Part of a small language model's weights: width 512, RMSNorm before each block.
Each number is 500 + 25 x the weight over its row's rms, rounded and kept within 0 to 999. Layers, rows and columns count from 0. Numbers have three digits each. The size before them is the row's rms in percent of the matrix's.

# down: layer 6 MLP down (transposed), 1344x512, rms 0.0286, rows 390-445, columns 96-127
# gate: layer 6 MLP gate, 1344x512, rms 0.0518, rows 391-446, columns 96-127
# up: layer 6 MLP up, 1344x512, rms 0.0501, rows 391-446, columns 96-127
down390 102:526529500471552465497513487501473523498509493523483527495495487523493529502489544507515528510511
gate391 100:510524491522487466468485485525475504536520517502510497496480462537492464520493482497490530535475
up391 101:515450512501495516514469499534526497473497496488537479519477513476542477507531530515508529481451
down391 101:508532421505500483483566466475467481498535427448535492478523475468481511474519524509521490486518
gate392 103:550474521509520541512473507514459472452503468496481516496540497476492497476484457542492525501493
up392 101:497440512504490523498528485521471477523486524481491504485530510495501480459492536477504456536458
down392 103:525523503475495517488516425458464543521493496543452486468495493535475544529502472463514491515543
gate393 101:524431492528518525496535460520448518553498502488499537508505489535479473523505526461472498522486
up393 100:459568550519506521495510497500484523497515486496492489495485509531507527484484480554511473493526
down393 105:506521544467550459527479476506422441505488497503497475455508508506494510512516497546524484524516
gate394 099:509545511464497449501473526448499480544511451472464535461487482536497485478472468481489464481482
up394 097:477502518452508475491502490469499489503499504458442448499510503517500509548467492469483471544469
down394 098:472523532509492485490478511457518496482483519514483515481524516525501507479488511482539521508486
gate395 106:523474481493556507516522472548444500500512466515506537504482459517505520465494506511544491460511
up395 103:521512524475478540523468554491518448474480481469497526501468483524504455487551507519484461522495
down395 105:483517491470527470521501505502496513473473506490467492498517520497524497526488437487464517479495
gate396 102:505498469491488487519449463539495498500489479534523511525502471519504549509478510500477532471516
up396 102:499523433528469473503517465499477479526551502513495463500529513446488498502474517486510513528522
down396 103:482504481497510444484476523543414463523554549487465506491528468503485523522479517533537530511472
gate397 103:505464469497498551515528505472479474499485485530487528509516460480512463466469460518507461490459
up397 101:490473496513488519470505469493484482525492487529551517462515537540512444491485486481504483499501
down397 100:462492527470492478504518563490534531503513510463540509487472517522520515496519488554515517487510
gate398 101:482535528479479500460483467487466471491486527542482481511480498493476504539479515531488514493529
up398 099:497517509516536538544528543478470501500485494512486467490530470467500507496505510488478548517475
down398 095:500527500516511507524473527521517502478508486514499495446505523476539500536427510509497506492528
gate399 101:528464494518537507548464494520477517513515481519544513470512450507493484513495510475483548496519
up399 101:493549450488549486545517471495472498499452533548513474486492474506519492501464507524516502478510
down399 099:499497558508520480501510506517478479541479520476516519545489469494517533482552525451512473486526
gate400 095:487496476513517518498532469526496469545537474462529508531504518519551525518530558502488487485475
up400 099:511503524471497488494481506549531495475482504529528467465499503491516503514485494478472519483506
down400 098:513497503536470532466508507510474490499467484473536533474501477479535468535538519440470511476483
gate401 099:478468542510482490535501475480489506501476510528502467466521504470468529532498483500524477490527
up401 100:543525488499506469516492521462528526490485482494455497495511509509505514499503519527542533514521
down401 096:508501498533517518530481515542479525520541499507520508508482522491518536513472510513504473483493
gate402 099:500501510520508464502491512513507523534489494468480466515497472532477506521513486462521507484514
up402 101:534478460498490555432494496490522532510480477462472496471548528477546531499496489520457541442489
down402 097:475513471463498504514482454514471510528503510490487485503530460508507508492471510521476506494510
gate403 096:529535496525492522500502525535478489454487492531485519522490493513465521509481522494455509533530
up403 099:530480548519534536486493485514513518506521498497490501493510516535501500531494517489532505466516
down403 098:492480499499469520514497475514536464530480507501531487516507513489484520512461475481471468491530
gate404 102:556511494476512495510533476483509537493522547472499514471505467505503520505530494438539488527468
up404 101:500517541495485515508466468483502471495508526446492517507509537496510491491479496452490503456460
down404 102:507453523503506494477486482532495517508519488474531514513492468513517522487476463527548496466507
gate405 099:510513488457497496541480505531515504504488490513501504494475503491482489544507505487498494485529
up405 095:506518472449515474536538493453483486502485487529509488510521489507458494498467522459483496516523
down405 100:483551530519435479531515490500472514495550505507505500491460455498498523500448487496518538488473
gate406 098:510497493483545507524470523527464502492480533533439515500437481504558476500490451501456455473490
up406 097:478506484503528508502494507496498500519480489517538507493499470475518477462529488503474497469521
down406 101:462476489511511501471499491489480517499483524506482506494506519492530488461518497516510550530518
gate407 099:498512510499533472488465533527487480475546501468515475498456498494510465471527512489494501469503
up407 097:508520446518486487522520492545489499473556482531526516514462538472523475538474498523493523521484
down407 094:488446548516492559524502543526474518524506533492508474517482484514499523508521514494492488503514
gate408 109:522501512506529531507529493514513527557505545487522493487483467502496519463516511501483513498490
up408 105:476513512516514534524501482503509497515490487452489495470463475528536477497468527491517473492470
down408 105:504452511536513537534492479473479516460490522545475490510487469506469458486519500502514457523527
gate409 101:515510543502496544480488496523490518466466518487529548489516489483481502456489480475471522501472
up409 104:498509489484486479531503506522500475476461501487532532480484528507503462460476503481506496513510
down409 100:505545477499483458539497490510470484517521462513497471474514534448568552478451497478486473535468
gate410 102:514520480458553512467488540495508536525461489538515507467512485460521501576514483498489484460465
up410 101:517510503471482535526534515533511466463519500479509507515490481498512479456493507465521513490523
down410 103:447541515513518517497557488506499521480467455487467470504515513508497500492473462465552514486479
gate411 100:504507461501540545535531472543480524495489531516480485443495516535525486480498516481505463473476
up411 098:494546515524512499515461515481472485521484479513511498535504470501504496500542528508474526463511
down411 096:475516473517521495513534497522512490546480492490484527502528467525473533498541520510499498487546
gate412 102:559474536523502539478523521473459552486518460501474468495488476476516464453533469514520495481491
up412 098:480478503462469501528500520496498510488471552508491454521449503473492493546510520513510514509504
down412 100:489536523496494490514504477515459510497507482447471490515514525493509513543489513481498536515475
gate413 105:478507503525495487541498524511492446491456500521514486505511488475487497460552527496478496503464
up413 099:526516510470533560513526490497499483508528488496436520492466519501512504443502475497476491514507
down413 100:536506506491487517507467505493503463494546499553499498498536538499484505506491490537501469512464
gate414 105:517506484499505505511515495510499536502478517496514488469476454464543487508489534509499527479471
up414 102:436474517501506496493551456463540460517486492510486489500507518471503512473521501512529533463466
down414 104:515487477548537496505544504490496465511541514516515538497531526472515510534476498432548486468522
gate415 098:499499484484546497506538527498479459526464527496509494476503529530506471477494504487481483463453
up415 099:467464494501472505505497468506539534505486491510457454445527508468486536494526521502500526462518
down415 098:472485461483468499530479445504471493479556437529488539526520471497513465512484509512532496473491
gate416 102:515438527490512490535515485516543478498504511507493484449539529460514505464516496481516492460482
up416 102:511471481518522525484465514510494528555511545533520500504474499516465473487541507472460511464511
down416 104:512529517495514523533491501550488555496548509493484488506543429484514487525531541501489417513510
gate417 099:529487485518485498522508487476477482496480532507482498506539498470486473484483536512505531539501
up417 099:483482479466505501522507501546491544492532451580497453521530505485509500549489491543488484491544
down417 098:510480475540531486535530508509485494494482553514555457501483486504510492525481541482525518525481
gate418 103:487474477514514512518464492501467462522496476483495465504508508509498500504524483494486510452532
up418 100:491461536534468488475481498511464493506520520483499529511534496490476491491509471528507473490455
down418 100:465503480520550475495535503540491488531533490521477499498489524501459490515499509484506537502471
gate419 099:492522434533491493518508497498505518479500513483517480490500491493494498525497471454545490497457
up419 097:511529486517514500520512449492482502528480487481526516538480497455513510496467479463504517527474
down419 098:459549499491509445487522556492515503507477523495516494466506523493519523524498486473479498470465
gate420 100:551492518503509474466537513445473491513505474485500515498501509496487525537477549480479500541470
up420 102:486471487511509524470470476522484477537469536532513472458473504546478469489438481543539488507452
down420 095:492541505480530521508506488491520510490460504482502450477500519482472461536566486500482485478508
gate421 098:522538479493496473488505509474494505544492526541480466457483507516511526481509517522495495499516
up421 100:477522513552485492482522496525520515496522486454479484509512516546495524521506532538487522517534
down421 098:451494514482476505540512510492450474467494516503467520503470505494532467506494509525474501510485
gate422 103:474483508517460546498475471542468481514512533491478497503488500471526472477465492499537496482480
up422 101:504470522499516562530516505485506460495501514491475461478507503519487524487520493528541476490470
down422 104:488521513535492462512474493484516462539492478471505503483518532467480500471509505514521517488486
gate423 104:456488510482518475457454526527514542481467509526514473505524478508460528476540525473520548483469
up423 099:512506512502480518486504491438497503529503485467487470462524483457538515505539498488470481545500
down423 100:518477538508521506481468576472494495472495474509506519517545532479479495507501499493463500505498
gate424 099:548504534502498495490495483529491501527527516492499535450522466482536495551520526483507519522530
up424 098:515516521510540553529505483460533517487506471505528495470516543499470511462545494536476530515499
down424 101:546465482497521513517505446471526532465524502504480473489529490489486504496510538500502490502520
gate425 102:502446472453502525522520504527482502521527528509519476457550530496519536471518474468507509508498
up425 106:489472527537503513449478492515462543541496500491546516457505530494502529534483500536459503535515
down425 108:505491493477443458466456538508467491537513475502529482470529500529505496473529466536458541505521
gate426 097:531451488455489534519486478507550491464526523497454500484513499505499522494502490511524519454500
up426 099:495478493455501528479522532468518511492490484468465497481514513506499501466538531484513541492526
down426 098:498563473526531486514524495489515509533482446489467520508492499503513516517503475493551496490512
gate427 099:490502495525505447491496501474535561489503478488467516484514526512502517547536525480485481493507
up427 098:523482472507500516464555521533503511493495509482552503520435478455500531466459506528530526495522
down427 100:513525509506492473494496528504495536513490494475504446504527524513498492518501505535525524536526
gate428 100:511517482520502548505500492525486497509554509535520531486485507459485529491471510507531468458469
up428 097:529503525504507469521481472528520523469537488497493519482480479494526493519517482461483509463565
down428 099:542500470504533487509505510521543527508482532499530484476489534493554500525489469478545526520512
gate429 102:543490500487545484502523501457506503527510473466499504494495545484487498502500524488485444518463
up429 104:491520529496477504510492487489467505496503469531519481522511537518449472523504517481480523462460
down429 107:485539568485478459543559448500484530485517493488529453510481516493487496507539503500481468526500
gate430 097:553519526527507499477529470471500483506479514523489559543516506511484524475497511497551517497491
up430 097:459480477510512497522439518477542502493527564470490541469517540537508532477511483502502523493490
down430 100:522501478519512479480490498482511514475513496484496450480500500481478463565478479526493435474491
gate431 104:522480516520511501484495519512513463512482524480509493529482530464489482498536510469475468504478
up431 103:516522498502538494519494515509541457486506515468530470508496537537513537460510508507516527544518
down431 104:478521486499522495491512526510489511471535494481504511476524516528510504504507508550514491506508
gate432 103:513466488516510509500545498507488508454504481527490471483484509499469488483502495526517509452520
up432 101:519524510514472487530495543473512539512472532502455449525511482502478481489523453484516492538501
down432 103:476479508492445482464536490472509514538477519513506498539521463553504474500543470501514491502491
gate433 101:491489508516468499519506449522530476531489507467491494524519486447542471471524465510529502511523
up433 105:550483507501474520465504487525486530518488473516480480485479490549498498521510541503488537483501
down433 102:491439464506470544494494526469507484490546486519458500529499515532527495487504520500481496498515
gate434 103:462514474513550555495532533471491488504472525550508492497462543483531504511497521512486454465472
up434 100:472488498456480510489505520533504502534476524468465500519512484529503506488473498487485511512486
down434 102:481474520445480516502493487555512482515448519471468480516519502451497517495499463473509535509485
gate435 098:520512517532482521506513496507508434466506474505530485504449493497489470529479497514495506522502
up435 102:517508508495470489509515521488543511564480536501476500486538459512488522489518510520527524497496
down435 098:517484534509500497587450542527499468453425473538503518516480487504480487521511509494480496457482
gate436 096:521493487494473487517455508498488507529506479524496479532503497495468483480525467463569510528499
up436 100:483467492539504506458498525499498460530531442493491502491517519544493527487483448491492525487475
down436 100:492502475489482478531475468515519429457486474513522512500516542506492509501449495544508488524475
gate437 102:504446481482564523496499485547505472515499467480494491490546524462476513482463474503543482506448
up437 099:533511508533543508475485478541482443544516492524521497518500539468497488449460494534504487463480
down437 096:525509481514531539481502493510508499541485521514470507502532514468510473483486526544475508475458
gate438 103:499446531534473465538495523529471520497500540477474506481499521519493539483517531509503503445448
up438 101:519466466486519514483507471463479484533473543554546507507499513501532442463478465524512516491501
down438 103:514513512529504495513504512476484474513506512473486511467459512498511530552481492483515523497565
gate439 103:509511513486506525464452477535477496518490511532515530512483539492503467514533488457502536446472
up439 103:499506501522498505477505537478478478542480528502493484499474543538501529492453524526531520516495
down439 105:487470499497475485556487502472466467514458514477521468500504503494528515577525479528468535489552
gate440 100:489475495494519539543502532498537475477500495485455528498495491441509455522506488520497530467504
up440 098:507493522508513501526513488529502550522495500515499545498503520469497524509487427462542551455527
down440 097:546523488502554511539513476523516536523504488539476495522496500477469533490496449495497470439511
gate441 097:502504501534486471519520525504478519490539478487521488473479449491512478543514505461529523482473
up441 097:472489471526469496511477466486502507517537491501461488533493499495487558475536537487481532502468
down441 101:433450487540465516471486495480489529491465504530494520474540468499502548478471522504512525479514
gate442 100:486478474539512507534500516524484499524503452500468532477478479499528481465487533474528518497533
up442 098:518535505519480515498499535484526498478512479538488498483474516508517493478530528550506478480523
down442 099:488521494500458458514501537503505489508469522477525474483521444527496535494523474524482464511502
gate443 098:497534477490545485459522504510544479469505511519545507499483503475499496502503498483472514534503
up443 104:522502477518481496529520514504459508476527497493481527556481456485531497550511455534504525503459
down443 104:501500468531505481475492473484548513530487501484450510491497501470531460561480505497500527508490
gate444 101:542454499505520497498490531535504487478523471461469529489503501460529457502519478491516510504486
up444 104:505529526484545478538487500536529499507515470524547515469507547489478466542487482493525471506504
down444 106:468491492544514464506514530510465512539519524508477463514505493504517498518487529483480482533487
gate445 096:455492533481490537472507526463456552494494556506521475477525515533502473505514462488514524504509
up445 095:518511471494482477533495512456464523442466475507455533510452512480493450528490473452460505473479
down445 094:491485477505521476493509474491524512504496526462499472490505499479490550504480478482527499481479
gate446 096:534532499486472486468495517512521492534495526483516454503497458518519449518553525473501521465496
up446 099:479523532451488527517514491470543513509508486523493490464476495486472507487514510481573479474567